Weights of a small transformer language model: width 320, 459M tokens.
Each number is 200 + 40 x the weight over the matrix's rms, rounded and kept within 0 to 999. Layers, rows and columns count from 0.

# up: layer 9 MLP up, 1280x320, rms 0.112, rows 522-574, columns 0-63
# down: layer 9 MLP down (transposed), 1280x320, rms 0.111, rows 522-573, columns 0-63
up522,165,148,231,260,220,165,199,220,202,105,168,193,208,200,200,280,226,197,188,189,217,242,187,164,244,212,184,155,223,168,202,199,236,176,196,241,251,174,201,157,207,138,214,220,188,197,189,196,192,235,239,173,240,175,226,200,207,172,196,159,230,179,176,240
down522,176,215,253,185,159,170,210,159,198,220,190,220,176,184,143,159,213,219,165,235,197,143,219,228,219,272,213,190,179,152,228,177,139,172,248,153,197,162,254,253,198,205,182,191,200,160,153,267,217,196,187,183,191,188,169,183,189,241,175,253,169,253,175,196
up523,189,268,159,229,182,243,253,240,216,155,114,160,225,168,138,207,192,221,224,164,222,109,196,227,161,160,199,280,157,286,193,148,252,133,200,250,177,185,240,165,163,229,153,191,191,149,146,276,168,221,243,137,260,242,226,202,197,224,166,257,200,220,260,224
down523,182,221,205,198,234,199,172,206,297,194,197,180,181,167,203,110,212,85,156,132,167,250,191,185,261,236,157,179,189,187,238,243,139,214,289,183,211,233,177,230,255,209,158,262,201,156,221,175,258,221,274,198,206,179,175,266,190,191,150,209,220,110,242,243
up524,178,181,205,217,202,239,173,165,153,159,201,175,160,265,246,235,128,211,241,214,195,216,124,142,241,172,215,169,143,246,297,173,216,194,182,201,211,246,131,144,207,187,232,165,189,225,209,176,214,198,238,187,174,206,224,132,207,184,187,169,202,211,174,278
down524,231,194,154,231,217,236,193,202,202,211,239,234,157,210,226,212,201,211,180,142,218,221,157,204,229,178,247,272,154,205,146,216,148,171,197,184,180,175,138,200,190,197,252,166,190,176,193,260,221,149,221,289,215,232,159,262,185,217,250,235,205,136,141,214
up525,159,166,192,268,192,144,211,218,206,243,202,194,171,232,217,224,243,180,254,213,190,192,210,262,183,163,200,245,223,295,163,181,187,223,181,262,173,185,201,207,155,207,206,305,208,193,244,240,212,186,244,232,218,202,174,186,198,189,225,136,218,142,151,196
down525,162,228,166,262,162,218,249,257,193,149,177,178,219,217,163,232,204,184,238,158,90,243,147,220,241,203,173,157,210,199,223,236,182,187,198,96,167,194,100,181,224,232,186,106,248,226,222,178,172,219,234,222,202,222,206,150,206,239,222,180,98,125,304,214
up526,230,190,151,222,185,255,145,193,213,180,251,254,219,169,216,162,190,295,211,263,154,163,228,166,123,170,223,279,197,184,172,258,196,158,177,183,173,139,141,168,240,192,116,304,164,174,180,213,208,272,224,197,199,150,245,202,168,161,202,154,245,181,191,266
down526,226,189,307,177,196,234,230,273,248,184,177,234,163,199,196,275,177,222,291,224,224,213,231,343,193,220,182,192,227,179,231,266,181,273,159,190,147,181,257,229,183,232,250,160,218,199,261,267,166,209,187,243,216,144,206,196,176,190,198,226,220,227,219,205
up527,168,112,209,277,208,134,190,193,176,187,165,135,224,206,207,212,194,298,190,245,183,228,281,190,175,238,201,252,175,194,214,180,196,215,172,236,203,119,193,169,266,135,185,185,158,147,204,180,155,182,136,102,161,221,283,168,204,226,237,103,152,183,185,242
down527,129,198,250,190,142,227,196,152,140,249,203,202,236,211,234,114,207,222,183,196,185,149,272,202,213,215,293,229,209,214,160,166,239,173,170,127,221,225,192,204,174,224,185,139,193,113,277,163,131,175,195,251,176,173,195,216,223,221,201,230,179,211,195,249
up528,190,254,245,206,177,144,257,214,202,216,239,253,255,172,161,202,198,135,196,239,197,223,316,219,205,237,222,172,187,215,188,202,231,209,267,154,255,203,206,211,111,175,151,232,200,100,159,215,202,150,152,259,197,186,157,219,251,187,226,166,168,211,216,187
down528,199,124,191,264,198,211,229,137,223,171,212,178,195,196,247,246,198,207,139,199,186,221,143,228,160,183,201,161,176,157,158,249,249,250,179,227,124,222,225,229,204,209,224,138,207,276,205,228,208,283,182,266,236,215,211,241,213,182,177,152,79,234,257,227
up529,181,248,167,200,220,179,170,214,181,179,185,189,193,190,212,261,182,222,175,199,144,230,200,273,219,225,216,204,224,145,153,234,210,174,173,118,277,169,204,159,203,222,169,195,240,168,135,216,247,175,168,238,193,217,246,124,218,156,156,187,175,291,218,165
down529,226,118,210,184,89,189,203,156,178,186,145,309,239,155,255,229,190,147,132,150,216,160,213,202,202,246,173,192,183,233,270,138,239,186,247,262,161,183,190,196,198,214,200,215,123,228,233,231,195,239,236,196,228,171,226,291,200,232,172,274,149,127,172,218
up530,206,174,235,216,199,209,210,237,152,241,217,255,265,180,179,230,196,237,212,214,234,171,186,178,289,114,168,187,147,207,199,196,248,178,231,252,188,228,243,223,205,148,180,214,284,206,304,240,227,236,250,181,149,165,147,166,150,211,203,182,230,100,176,224
down530,220,228,204,175,240,130,248,227,123,236,216,176,229,235,272,227,166,149,240,144,231,191,147,203,188,136,96,127,210,224,218,197,202,199,133,172,226,258,129,154,241,164,197,195,190,209,246,229,260,157,148,170,176,245,233,151,276,141,215,245,206,154,219,147
up531,255,183,130,215,154,162,158,194,296,214,174,240,188,156,95,205,220,157,191,246,185,171,207,208,199,267,212,198,162,140,177,211,191,255,286,166,192,204,158,207,224,216,228,198,245,185,252,236,187,172,203,185,226,259,233,134,192,162,205,149,200,150,256,229
down531,264,278,166,252,164,202,152,169,191,107,171,229,159,86,206,216,156,263,201,191,138,230,222,255,193,228,221,190,185,226,156,257,159,236,152,195,170,196,217,261,217,230,227,225,256,191,128,174,223,194,212,267,207,206,205,161,245,161,253,167,173,134,198,175
up532,186,257,211,167,162,251,181,153,211,172,189,212,121,179,194,132,121,208,245,191,206,164,216,163,175,233,221,157,149,239,288,179,215,224,228,295,196,177,245,250,195,167,211,169,174,191,197,253,236,206,178,188,214,191,143,248,321,244,187,132,199,186,154,210
down532,138,134,253,148,175,288,178,228,188,212,166,189,180,170,196,196,211,171,226,161,262,233,214,181,252,196,161,210,270,267,228,227,138,228,253,206,194,149,195,218,210,230,152,205,210,211,173,263,258,202,159,142,217,201,175,142,169,198,179,178,174,229,185,219
up533,149,178,119,170,163,230,183,192,199,179,168,220,172,193,223,189,172,223,251,203,179,257,227,205,209,199,214,215,234,162,234,209,166,159,264,231,260,199,229,261,126,124,176,189,244,214,223,192,198,127,148,269,191,202,234,227,137,185,225,236,232,208,250,204
down533,240,189,182,208,225,211,178,225,156,175,233,226,230,261,171,221,155,250,273,161,170,233,194,202,169,188,159,176,145,242,207,169,196,209,204,165,125,253,158,209,185,194,177,191,187,199,186,282,180,218,196,173,216,222,175,231,162,183,182,138,192,216,148,163
up534,223,209,164,200,164,218,136,170,189,144,167,205,256,199,207,272,193,187,236,137,221,172,142,231,180,195,214,209,88,212,226,239,267,231,172,209,157,144,200,257,190,175,195,190,169,219,240,199,170,199,196,188,189,148,224,191,265,192,237,268,213,228,179,189
down534,255,202,167,269,183,161,176,250,233,120,256,163,236,240,243,292,176,172,248,277,221,119,233,287,234,231,248,220,271,180,181,231,172,209,202,170,208,234,239,271,157,263,184,185,224,229,204,208,117,163,168,172,173,212,218,255,207,268,158,137,235,234,213,188
up535,158,241,219,182,196,198,123,197,164,256,197,175,228,205,205,129,237,221,180,233,240,186,153,247,240,178,151,116,173,149,176,212,75,298,244,243,124,211,193,236,183,251,186,220,231,160,147,251,199,214,229,171,211,202,231,136,164,197,226,174,175,187,215,245
down535,186,202,192,161,179,202,191,121,198,136,184,168,236,238,224,166,229,162,178,206,247,197,209,179,255,164,237,167,163,229,283,175,220,116,133,207,209,189,204,198,128,214,230,199,207,129,200,159,189,235,179,226,177,187,208,194,214,186,163,218,212,169,175,197
up536,199,214,218,214,230,222,231,178,226,159,147,243,215,145,205,276,231,264,143,232,157,219,255,192,271,127,197,318,203,197,149,178,249,133,194,217,169,157,192,211,199,216,159,220,204,99,156,247,202,141,198,246,243,248,275,232,225,208,197,210,117,172,146,191
down536,154,186,246,224,197,207,196,177,231,173,175,278,201,223,238,161,239,281,172,173,236,265,223,186,205,251,252,220,155,227,101,190,144,182,264,191,211,249,192,173,224,187,95,179,203,215,164,200,98,151,186,262,249,190,159,235,207,223,176,145,239,217,225,246
up537,224,83,139,200,183,272,156,241,253,163,190,187,221,190,189,256,214,155,160,147,197,184,175,206,189,239,275,160,228,143,220,197,217,206,226,223,176,150,190,82,210,243,195,149,238,175,149,132,180,219,119,160,216,213,176,191,205,203,183,162,264,258,185,274
down537,134,179,192,208,244,153,238,128,168,88,214,154,206,217,219,214,222,291,206,158,221,170,222,138,192,219,194,208,217,228,214,185,141,165,179,196,221,214,190,229,176,187,184,217,145,225,167,209,245,195,193,204,218,119,225,251,232,183,251,211,167,197,252,166
up538,196,190,162,178,240,209,256,214,236,184,245,221,237,147,236,272,216,210,204,163,223,172,172,181,226,315,261,205,114,204,219,225,127,204,206,250,190,178,238,151,141,227,206,176,132,163,205,169,174,259,196,194,213,186,141,237,104,219,225,202,182,172,202,191
down538,224,169,201,151,168,191,153,254,186,207,179,81,179,192,236,144,188,177,197,240,157,180,228,205,234,164,225,166,195,172,214,177,235,237,170,288,212,168,222,151,219,189,247,248,251,213,219,222,201,148,161,158,281,219,220,148,240,202,226,186,249,236,210,235
up539,223,195,133,168,156,221,143,179,189,207,219,183,200,187,151,190,171,247,174,202,172,181,130,191,229,156,319,126,170,232,196,204,208,207,227,281,218,238,215,181,177,224,232,184,220,275,186,179,220,191,187,201,190,259,197,175,212,216,238,196,184,153,138,169
down539,177,174,209,185,191,183,206,225,213,163,215,164,188,204,290,186,271,232,230,209,146,219,202,224,223,241,206,197,230,180,212,162,197,142,217,180,189,229,118,150,166,235,163,203,222,199,205,242,151,243,224,252,201,194,215,217,198,212,201,209,178,143,165,213
up540,173,228,199,202,195,138,186,244,176,224,168,168,243,209,85,207,207,158,210,105,231,199,178,190,244,184,194,158,167,251,257,192,75,219,227,212,212,210,194,161,166,207,161,164,225,149,236,222,209,192,160,185,199,226,173,228,183,127,200,224,179,182,197,232
down540,232,185,208,202,208,241,220,165,196,234,222,263,200,175,254,209,181,250,179,220,235,202,230,188,189,156,226,239,169,269,231,185,216,203,190,211,228,158,155,165,196,269,171,226,95,132,168,277,230,199,118,162,169,219,169,177,189,203,206,165,174,191,134,204
up541,149,185,189,165,208,227,197,292,184,210,152,203,215,243,217,193,131,139,160,171,211,195,237,262,238,244,234,146,192,228,137,251,282,152,174,227,189,200,136,123,264,207,152,189,155,233,197,257,205,179,162,229,261,222,237,163,215,234,269,230,186,190,189,245
down541,157,146,176,183,201,207,179,228,155,195,181,158,220,207,162,175,185,208,229,165,209,189,211,162,166,218,193,224,207,268,161,241,234,124,220,148,306,157,230,179,171,149,119,165,145,118,241,221,198,148,238,172,141,237,230,173,208,250,226,297,140,125,235,164
up542,209,213,165,212,262,194,219,195,196,235,210,246,117,191,161,219,232,169,180,155,260,177,230,209,249,243,218,122,215,214,218,174,235,195,175,258,239,201,190,250,135,141,233,175,202,192,188,199,172,205,124,197,219,226,223,224,198,158,214,178,220,264,214,263
down542,219,228,240,254,265,164,194,204,217,230,204,164,166,161,198,232,228,238,172,173,178,258,251,168,143,188,164,246,186,242,222,166,195,160,213,125,210,188,187,165,214,203,250,240,142,170,198,143,132,219,238,180,180,247,142,240,160,203,223,280,220,200,222,187
up543,222,189,138,290,180,147,167,197,238,215,134,167,217,226,234,216,177,139,256,164,193,225,132,213,151,164,191,184,159,209,202,197,182,226,188,233,112,249,145,175,256,143,150,221,250,242,235,203,260,174,212,231,155,234,205,185,279,148,188,211,158,219,187,152
down543,227,230,193,133,211,132,174,212,243,223,209,96,200,188,217,179,177,211,262,205,296,150,234,190,204,178,152,160,226,191,158,293,235,159,174,207,176,170,192,256,177,225,145,210,209,215,208,146,110,239,160,163,287,200,172,244,151,170,215,241,226,199,230,187
up544,200,229,222,192,168,159,234,157,252,184,215,232,190,165,223,221,185,167,196,241,217,182,231,192,216,155,198,184,228,166,167,264,147,187,218,174,279,209,185,178,235,194,250,197,155,230,207,187,214,204,171,221,254,176,245,167,255,250,256,215,158,265,259,204
down544,162,227,214,274,187,154,162,220,260,221,215,216,190,203,171,123,217,189,228,166,160,241,215,176,207,208,216,204,236,121,188,230,173,214,176,168,146,213,212,220,164,261,219,230,213,213,180,248,255,240,228,178,231,158,236,183,199,229,244,137,219,184,178,159
up545,237,212,228,116,175,222,125,203,205,226,230,220,188,170,189,130,201,177,226,239,227,184,199,81,258,133,185,241,169,170,230,162,345,173,165,188,265,190,179,173,177,225,183,114,239,211,136,240,205,172,160,161,206,110,165,204,191,158,183,174,135,245,216,139
down545,218,202,130,210,221,186,216,222,199,257,162,195,245,214,193,190,143,285,210,162,266,221,184,182,175,178,183,240,182,145,226,217,217,125,178,199,149,120,261,191,125,145,200,234,196,281,211,186,217,144,155,204,175,257,175,176,246,235,223,237,160,142,172,229
up546,225,200,170,254,253,128,223,248,259,273,237,227,198,295,199,166,136,201,233,157,174,171,244,236,222,242,187,248,234,236,195,171,223,336,130,180,216,249,177,169,211,160,175,151,145,227,167,230,206,213,253,235,205,182,260,194,226,162,154,277,148,214,199,118
down546,127,181,209,186,201,205,233,217,118,268,250,163,232,209,253,220,164,154,228,28,302,81,244,200,76,176,193,224,197,129,193,186,251,180,168,187,280,91,195,174,219,214,152,157,181,145,181,171,124,163,231,248,245,215,238,260,236,167,242,197,273,207,264,240
up547,271,169,236,142,227,243,118,202,174,173,143,178,268,262,189,250,209,158,184,212,114,202,131,239,239,165,225,122,228,143,140,221,160,195,142,182,213,213,218,184,241,176,140,281,226,166,176,225,181,228,224,221,194,231,160,268,162,213,195,163,190,311,231,258
down547,187,226,190,185,91,174,152,205,220,165,206,254,218,234,204,202,260,206,123,175,264,162,188,224,183,213,224,212,155,181,204,253,180,169,262,246,268,120,182,198,222,155,209,236,226,184,158,257,205,176,215,173,218,162,157,196,164,166,136,202,192,144,209,171
up548,175,225,240,177,282,206,203,227,248,182,132,196,250,151,134,204,241,188,217,186,176,169,127,147,220,218,219,215,158,271,215,253,218,203,181,179,127,146,119,215,229,205,285,193,216,230,199,137,231,176,260,210,165,159,221,152,204,193,268,147,193,182,194,234
down548,218,177,200,170,72,214,164,152,233,192,269,213,290,249,231,160,205,180,153,234,177,190,229,193,227,223,214,191,143,164,202,229,224,164,170,170,216,182,228,175,190,261,220,119,178,224,190,204,176,209,201,178,172,187,234,176,158,224,214,162,199,255,217,125
up549,177,164,265,157,194,225,225,213,238,189,318,228,259,226,162,211,220,242,158,171,214,294,166,157,228,222,279,187,191,145,136,119,141,187,220,172,210,173,96,160,181,229,186,174,190,180,229,241,219,238,168,225,211,245,190,164,121,230,217,189,219,234,240,188
down549,170,193,216,152,228,166,217,256,189,291,169,214,215,204,165,149,197,236,205,121,253,172,206,193,181,190,213,229,232,163,303,116,234,137,189,164,200,211,212,195,175,223,171,188,180,204,159,295,166,223,196,183,241,288,213,196,237,224,148,204,193,202,193,144
up550,193,240,200,226,197,274,246,202,218,169,180,261,173,191,194,172,169,243,157,291,204,170,180,199,164,121,168,197,194,293,189,206,197,251,213,204,220,204,271,163,179,184,226,171,193,252,221,118,209,245,213,259,218,206,226,216,217,144,162,240,196,220,203,188
down550,112,223,207,168,164,231,211,167,177,270,195,100,181,181,196,240,148,214,184,251,235,170,167,229,175,167,202,93,184,199,222,145,179,206,193,262,154,208,152,193,163,164,224,281,293,235,204,167,110,214,191,159,215,152,242,230,260,252,194,206,231,173,163,224
up551,191,175,116,224,188,169,209,216,248,207,234,269,193,180,197,140,186,209,211,286,219,180,164,184,186,132,142,182,146,224,184,243,199,177,180,237,227,183,199,226,203,233,255,156,265,204,148,238,87,142,215,198,231,167,188,210,189,200,211,147,208,221,229,178
down551,194,166,207,126,262,197,167,241,203,264,203,211,182,168,227,216,158,246,174,252,251,220,192,188,191,280,215,232,211,240,224,152,197,231,254,156,233,250,252,241,176,188,254,202,186,241,134,153,182,194,190,168,175,216,217,210,131,199,170,209,223,242,224,177
up552,225,192,183,130,198,228,194,233,193,281,217,216,234,209,273,280,228,191,193,168,224,124,240,231,223,236,183,209,208,174,167,253,210,272,204,236,144,181,162,157,231,140,230,176,178,108,202,215,209,212,255,230,192,185,167,135,198,212,169,177,160,141,177,111
down552,166,223,238,140,222,195,179,195,107,175,254,244,196,220,172,132,191,227,179,128,179,282,214,200,233,244,215,214,179,240,185,212,242,204,253,224,204,227,136,179,185,209,187,189,223,180,206,229,127,216,184,175,233,275,208,159,240,182,203,224,216,243,227,170
up553,181,243,236,231,272,209,223,206,295,164,192,229,163,226,219,221,249,159,145,194,83,227,244,178,93,225,245,200,193,213,118,147,239,237,199,212,212,229,238,175,150,168,257,232,182,268,222,233,198,170,228,199,238,141,225,135,233,255,240,137,273,221,147,214
down553,213,271,221,221,211,181,153,175,136,129,232,204,251,203,255,170,199,168,184,234,196,126,212,207,201,84,258,175,279,314,207,250,211,221,199,192,191,218,185,260,124,196,187,240,123,245,204,248,156,214,223,173,210,236,208,165,204,193,139,296,109,196,199,135
up554,199,204,204,175,233,187,163,213,206,239,232,199,218,197,169,93,237,146,194,170,302,221,167,207,192,198,172,242,187,232,253,170,197,241,204,165,203,171,194,194,157,187,249,201,222,245,226,180,277,188,193,172,167,192,149,181,247,208,110,195,212,219,165,215
down554,200,150,157,183,179,254,193,175,236,209,163,226,158,169,272,272,197,226,264,243,153,199,236,201,107,113,205,186,203,212,224,191,204,196,259,141,229,198,226,272,166,184,189,142,166,197,179,206,264,167,272,271,212,141,195,218,146,193,238,149,188,186,253,254
up555,284,225,252,224,216,132,192,192,173,157,128,184,188,140,234,121,252,203,264,222,240,261,213,288,206,221,168,194,174,274,191,173,224,169,107,219,241,179,190,176,229,126,220,254,233,253,266,184,223,214,241,210,206,217,164,252,196,185,270,193,171,185,229,238
down555,279,187,187,263,284,183,149,186,193,230,173,167,181,189,176,204,193,190,187,213,208,164,207,284,201,233,193,215,256,199,179,179,215,166,199,171,159,187,242,273,232,111,212,193,182,233,153,177,233,110,220,155,218,202,185,202,204,172,228,154,178,173,163,214
up556,183,212,165,282,265,231,225,258,215,251,186,287,198,256,199,191,229,289,196,145,250,234,216,167,252,228,203,254,238,139,209,223,232,226,199,210,282,256,213,189,193,152,133,221,179,219,191,234,183,227,116,197,186,201,229,227,188,250,203,195,212,190,198,228
down556,203,206,245,217,215,247,229,246,234,207,159,261,219,215,155,183,238,230,125,191,239,160,160,237,180,221,201,229,220,217,231,161,170,192,199,198,300,229,260,219,232,202,163,231,213,213,141,208,161,257,278,146,220,217,150,224,178,204,137,202,226,206,249,229
up557,222,177,160,221,233,174,210,310,180,231,188,189,151,143,223,219,142,256,192,213,288,181,170,156,250,116,184,200,182,217,172,58,169,217,166,268,162,197,181,253,206,102,213,233,250,206,176,230,172,181,205,221,205,189,121,223,177,181,212,320,228,161,168,221
down557,269,168,134,251,296,178,167,226,179,276,184,161,229,219,169,163,190,230,183,241,169,180,267,266,282,107,158,278,224,158,207,197,138,195,165,184,197,184,213,207,128,177,217,167,256,283,100,196,143,180,311,241,137,161,199,236,266,266,264,282,148,263,259,184
up558,156,174,233,286,245,196,225,177,185,238,218,163,170,131,151,231,253,201,185,208,191,248,257,158,269,239,197,205,148,200,238,180,232,216,179,180,188,229,127,180,168,134,205,191,277,200,151,215,209,199,237,275,258,147,253,163,194,195,138,187,220,178,181,185
down558,108,194,275,194,270,221,227,226,192,167,205,119,293,293,193,161,201,67,230,177,257,223,173,139,139,183,195,207,228,126,264,198,205,179,229,194,202,140,228,209,192,169,165,156,220,202,174,224,114,221,162,269,222,198,182,138,196,209,202,135,237,107,223,230
up559,162,186,156,113,199,187,144,214,224,152,212,271,182,178,141,158,207,250,214,192,195,148,158,193,268,189,237,210,243,168,227,173,181,229,215,286,211,233,162,118,217,237,222,213,234,143,148,136,193,190,192,171,183,258,143,250,177,136,199,214,185,167,191,154
down559,144,192,180,160,208,191,199,206,140,256,195,198,206,213,249,234,256,203,184,182,242,170,218,186,204,206,126,193,158,196,259,195,201,123,191,194,159,205,238,112,225,194,180,204,175,273,269,265,197,132,151,223,176,205,262,270,226,178,176,271,228,213,208,202
up560,194,190,184,125,191,173,229,186,222,245,236,153,223,166,140,156,165,222,103,163,180,197,166,176,232,184,211,207,175,250,161,157,213,205,248,236,206,195,218,198,193,200,230,209,167,181,198,143,186,149,235,260,185,223,230,169,240,189,184,198,164,221,184,230
down560,156,204,256,141,204,196,157,207,140,156,191,241,190,220,165,202,179,148,166,179,170,229,225,176,148,175,172,228,231,184,192,263,178,165,231,227,182,132,172,223,242,184,222,206,240,144,213,126,163,206,227,194,178,207,189,186,201,273,207,208,175,124,186,213
up561,176,180,226,190,114,211,227,242,154,203,181,234,167,170,247,217,196,189,145,240,172,189,207,181,219,247,170,217,165,225,247,164,243,173,149,217,185,224,196,206,197,209,151,221,166,216,183,169,198,221,206,191,273,239,183,278,182,210,217,181,243,292,193,233
down561,220,143,159,157,218,213,214,190,218,157,167,219,229,264,174,240,204,205,317,154,222,183,175,151,206,203,152,194,244,175,164,173,171,170,176,211,230,198,266,181,179,142,132,151,234,190,149,191,199,189,218,174,291,213,174,180,269,213,150,245,178,154,236,235
up562,199,236,190,158,288,186,185,243,213,192,194,200,183,232,197,159,191,220,192,259,210,175,104,175,174,163,149,174,179,178,204,228,197,229,255,138,155,161,128,189,169,214,188,228,166,247,184,221,283,161,155,194,130,274,170,241,166,213,261,101,204,194,157,188
down562,159,211,204,93,162,256,191,203,215,215,198,140,217,232,230,199,235,183,212,226,210,191,187,155,134,223,208,256,276,227,208,216,189,211,263,197,171,207,234,253,212,157,192,228,172,189,251,192,194,216,117,176,210,198,174,198,302,156,200,203,219,177,225,188
up563,273,209,245,286,218,155,205,186,151,187,150,199,133,155,307,186,207,234,249,209,232,213,205,222,238,138,176,170,195,153,169,161,225,153,148,260,245,235,205,249,177,148,216,180,140,240,200,206,225,184,189,204,230,173,167,159,209,224,154,192,211,172,265,186
down563,207,186,157,193,223,134,235,211,155,269,189,197,214,216,177,255,258,281,237,202,177,199,181,268,269,277,166,167,303,178,211,200,217,136,232,164,187,232,271,268,115,201,154,213,163,172,173,228,220,231,154,226,155,245,227,238,171,221,176,265,231,182,153,202
up564,194,176,192,235,240,176,240,193,228,149,182,217,214,200,209,118,235,168,162,183,231,183,300,247,191,200,248,224,216,158,223,120,232,176,264,154,228,147,216,167,282,123,304,212,195,211,156,174,228,194,251,240,211,214,212,162,176,243,199,176,230,194,176,255
down564,215,165,63,236,161,206,141,214,215,186,251,197,265,237,177,234,226,187,276,196,187,254,236,240,204,163,170,256,206,229,214,186,172,200,194,204,180,219,229,249,201,211,325,236,186,124,213,211,178,129,248,178,299,221,260,152,211,223,194,139,249,208,227,154
up565,245,236,151,245,283,209,243,275,228,142,132,213,291,152,211,223,154,213,235,175,244,161,217,212,181,172,232,203,192,202,210,203,183,194,204,167,181,160,155,197,202,264,129,275,164,215,254,181,204,155,237,189,151,205,233,213,195,173,194,170,142,222,274,231
down565,206,121,175,190,219,212,211,223,201,176,260,220,217,170,190,233,170,128,221,135,288,186,280,161,242,239,216,248,257,237,166,195,209,195,209,248,148,192,222,207,153,123,190,256,242,153,224,141,168,220,233,271,204,197,196,218,175,196,246,236,261,203,245,272
up566,173,287,176,192,201,179,167,170,161,274,233,222,159,180,196,195,138,201,243,192,185,197,267,232,214,225,145,183,168,166,194,230,253,198,239,190,233,163,180,213,184,185,193,216,145,168,147,255,281,177,209,172,205,201,215,176,210,93,206,207,144,226,161,176
down566,247,211,146,261,254,224,234,187,211,162,155,179,162,233,215,136,146,165,175,227,161,232,206,166,222,206,107,151,185,222,270,203,142,226,285,200,157,199,160,203,226,251,240,266,138,177,128,229,203,261,257,246,146,212,214,282,235,184,249,242,203,207,166,213
up567,161,212,196,219,192,246,240,232,195,158,189,179,169,219,246,193,180,162,215,232,139,160,191,115,289,272,177,201,258,225,95,160,105,202,220,202,228,208,206,148,172,192,221,206,226,192,171,172,207,165,198,238,263,184,228,167,211,198,172,164,135,144,258,214
down567,194,208,249,152,163,207,146,170,148,145,177,245,250,330,169,228,293,249,190,184,223,242,197,206,201,217,212,147,198,203,189,194,132,237,202,241,199,205,104,150,253,207,158,194,71,253,201,176,223,213,122,186,201,110,194,201,203,182,247,186,192,224,198,284
up568,170,220,153,293,134,167,243,167,145,218,156,286,205,207,206,131,183,236,228,78,171,261,200,231,181,167,110,226,162,246,225,232,181,292,138,229,177,256,254,226,190,69,206,80,234,189,173,281,292,180,213,209,239,212,66,261,295,239,245,165,231,109,162,154
down568,147,225,141,131,70,159,163,113,71,158,220,201,175,231,263,171,124,227,231,180,236,113,156,305,256,246,195,189,267,148,277,295,298,107,224,316,131,258,177,294,141,182,124,89,228,177,103,333,219,156,244,143,247,236,147,230,236,158,234,271,213,141,203,260
up569,238,211,160,151,285,127,210,109,230,196,161,243,232,163,150,201,258,238,124,215,228,185,135,241,146,223,193,157,195,279,131,215,177,192,162,164,249,210,245,173,203,153,206,172,241,173,214,203,204,193,149,144,160,210,176,139,205,236,194,276,205,190,188,159
down569,183,211,152,307,164,220,164,132,212,207,187,213,303,203,273,189,200,231,144,253,153,192,228,208,209,213,137,186,195,224,137,247,263,181,244,267,203,201,214,200,78,170,139,225,217,104,182,185,142,171,186,181,212,190,142,189,118,195,177,237,146,208,201,105
up570,255,187,204,214,227,226,173,238,202,186,176,262,228,224,224,204,188,166,197,277,152,214,197,161,225,215,125,172,149,161,154,201,159,219,163,183,221,272,230,155,176,170,144,198,242,207,289,167,201,191,182,165,179,181,161,169,177,213,241,191,220,243,251,255
down570,198,237,263,171,136,232,168,231,207,212,213,152,150,213,179,233,243,242,228,140,182,219,150,212,199,163,234,224,194,232,158,282,190,262,207,214,136,221,189,222,185,192,130,193,245,195,178,242,181,130,174,224,191,218,216,219,136,187,200,146,168,202,151,180
up571,204,186,187,209,223,219,194,233,195,238,122,185,121,156,168,208,268,140,230,198,116,177,138,222,222,196,297,123,198,221,257,167,229,142,161,160,180,179,198,209,180,147,270,226,174,160,159,162,127,163,190,227,253,166,267,236,203,236,232,267,199,201,152,197
down571,194,175,234,192,239,170,240,179,213,258,198,227,203,218,144,135,174,224,124,242,145,209,138,147,187,215,136,228,174,236,173,153,220,229,186,187,229,201,186,175,207,196,170,205,109,154,187,195,240,240,193,186,273,154,189,172,203,192,224,181,170,213,175,153
up572,187,164,168,268,229,114,160,181,129,217,165,178,166,213,184,162,185,138,249,221,197,213,136,164,182,126,309,186,162,178,212,214,233,228,215,203,196,170,131,68,237,196,274,170,233,209,215,251,244,264,164,220,275,176,155,164,163,208,210,184,220,214,175,225
down572,212,168,195,152,215,227,116,123,200,209,223,202,202,296,205,310,195,201,203,239,242,228,225,198,200,201,289,231,248,157,209,187,120,271,192,241,175,130,234,286,178,191,163,155,218,198,163,205,195,283,227,154,188,132,148,239,105,213,147,277,192,205,245,239
up573,197,196,232,223,199,146,172,216,162,148,223,201,165,150,224,233,228,257,189,205,210,129,158,199,250,145,190,208,172,235,125,160,218,214,224,215,197,210,245,126,238,175,231,190,186,176,200,225,254,148,262,162,208,153,306,151,258,286,197,250,182,219,217,189
down573,218,194,196,160,184,131,222,187,196,108,174,165,170,244,175,192,267,134,206,215,196,216,208,159,103,228,147,241,126,149,194,268,179,178,192,113,143,153,257,213,149,257,188,151,228,101,176,225,120,217,197,227,218,143,244,239,149,237,232,216,154,112,195,203
up574,245,144,137,191,203,194,139,211,205,232,169,171,216,162,252,186,206,213,161,243,180,178,160,189,223,182,194,232,209,315,180,234,176,208,256,211,172,265,204,108,142,149,182,123,188,193,241,85,233,203,217,126,179,213,254,194,233,191,225,181,274,214,182,189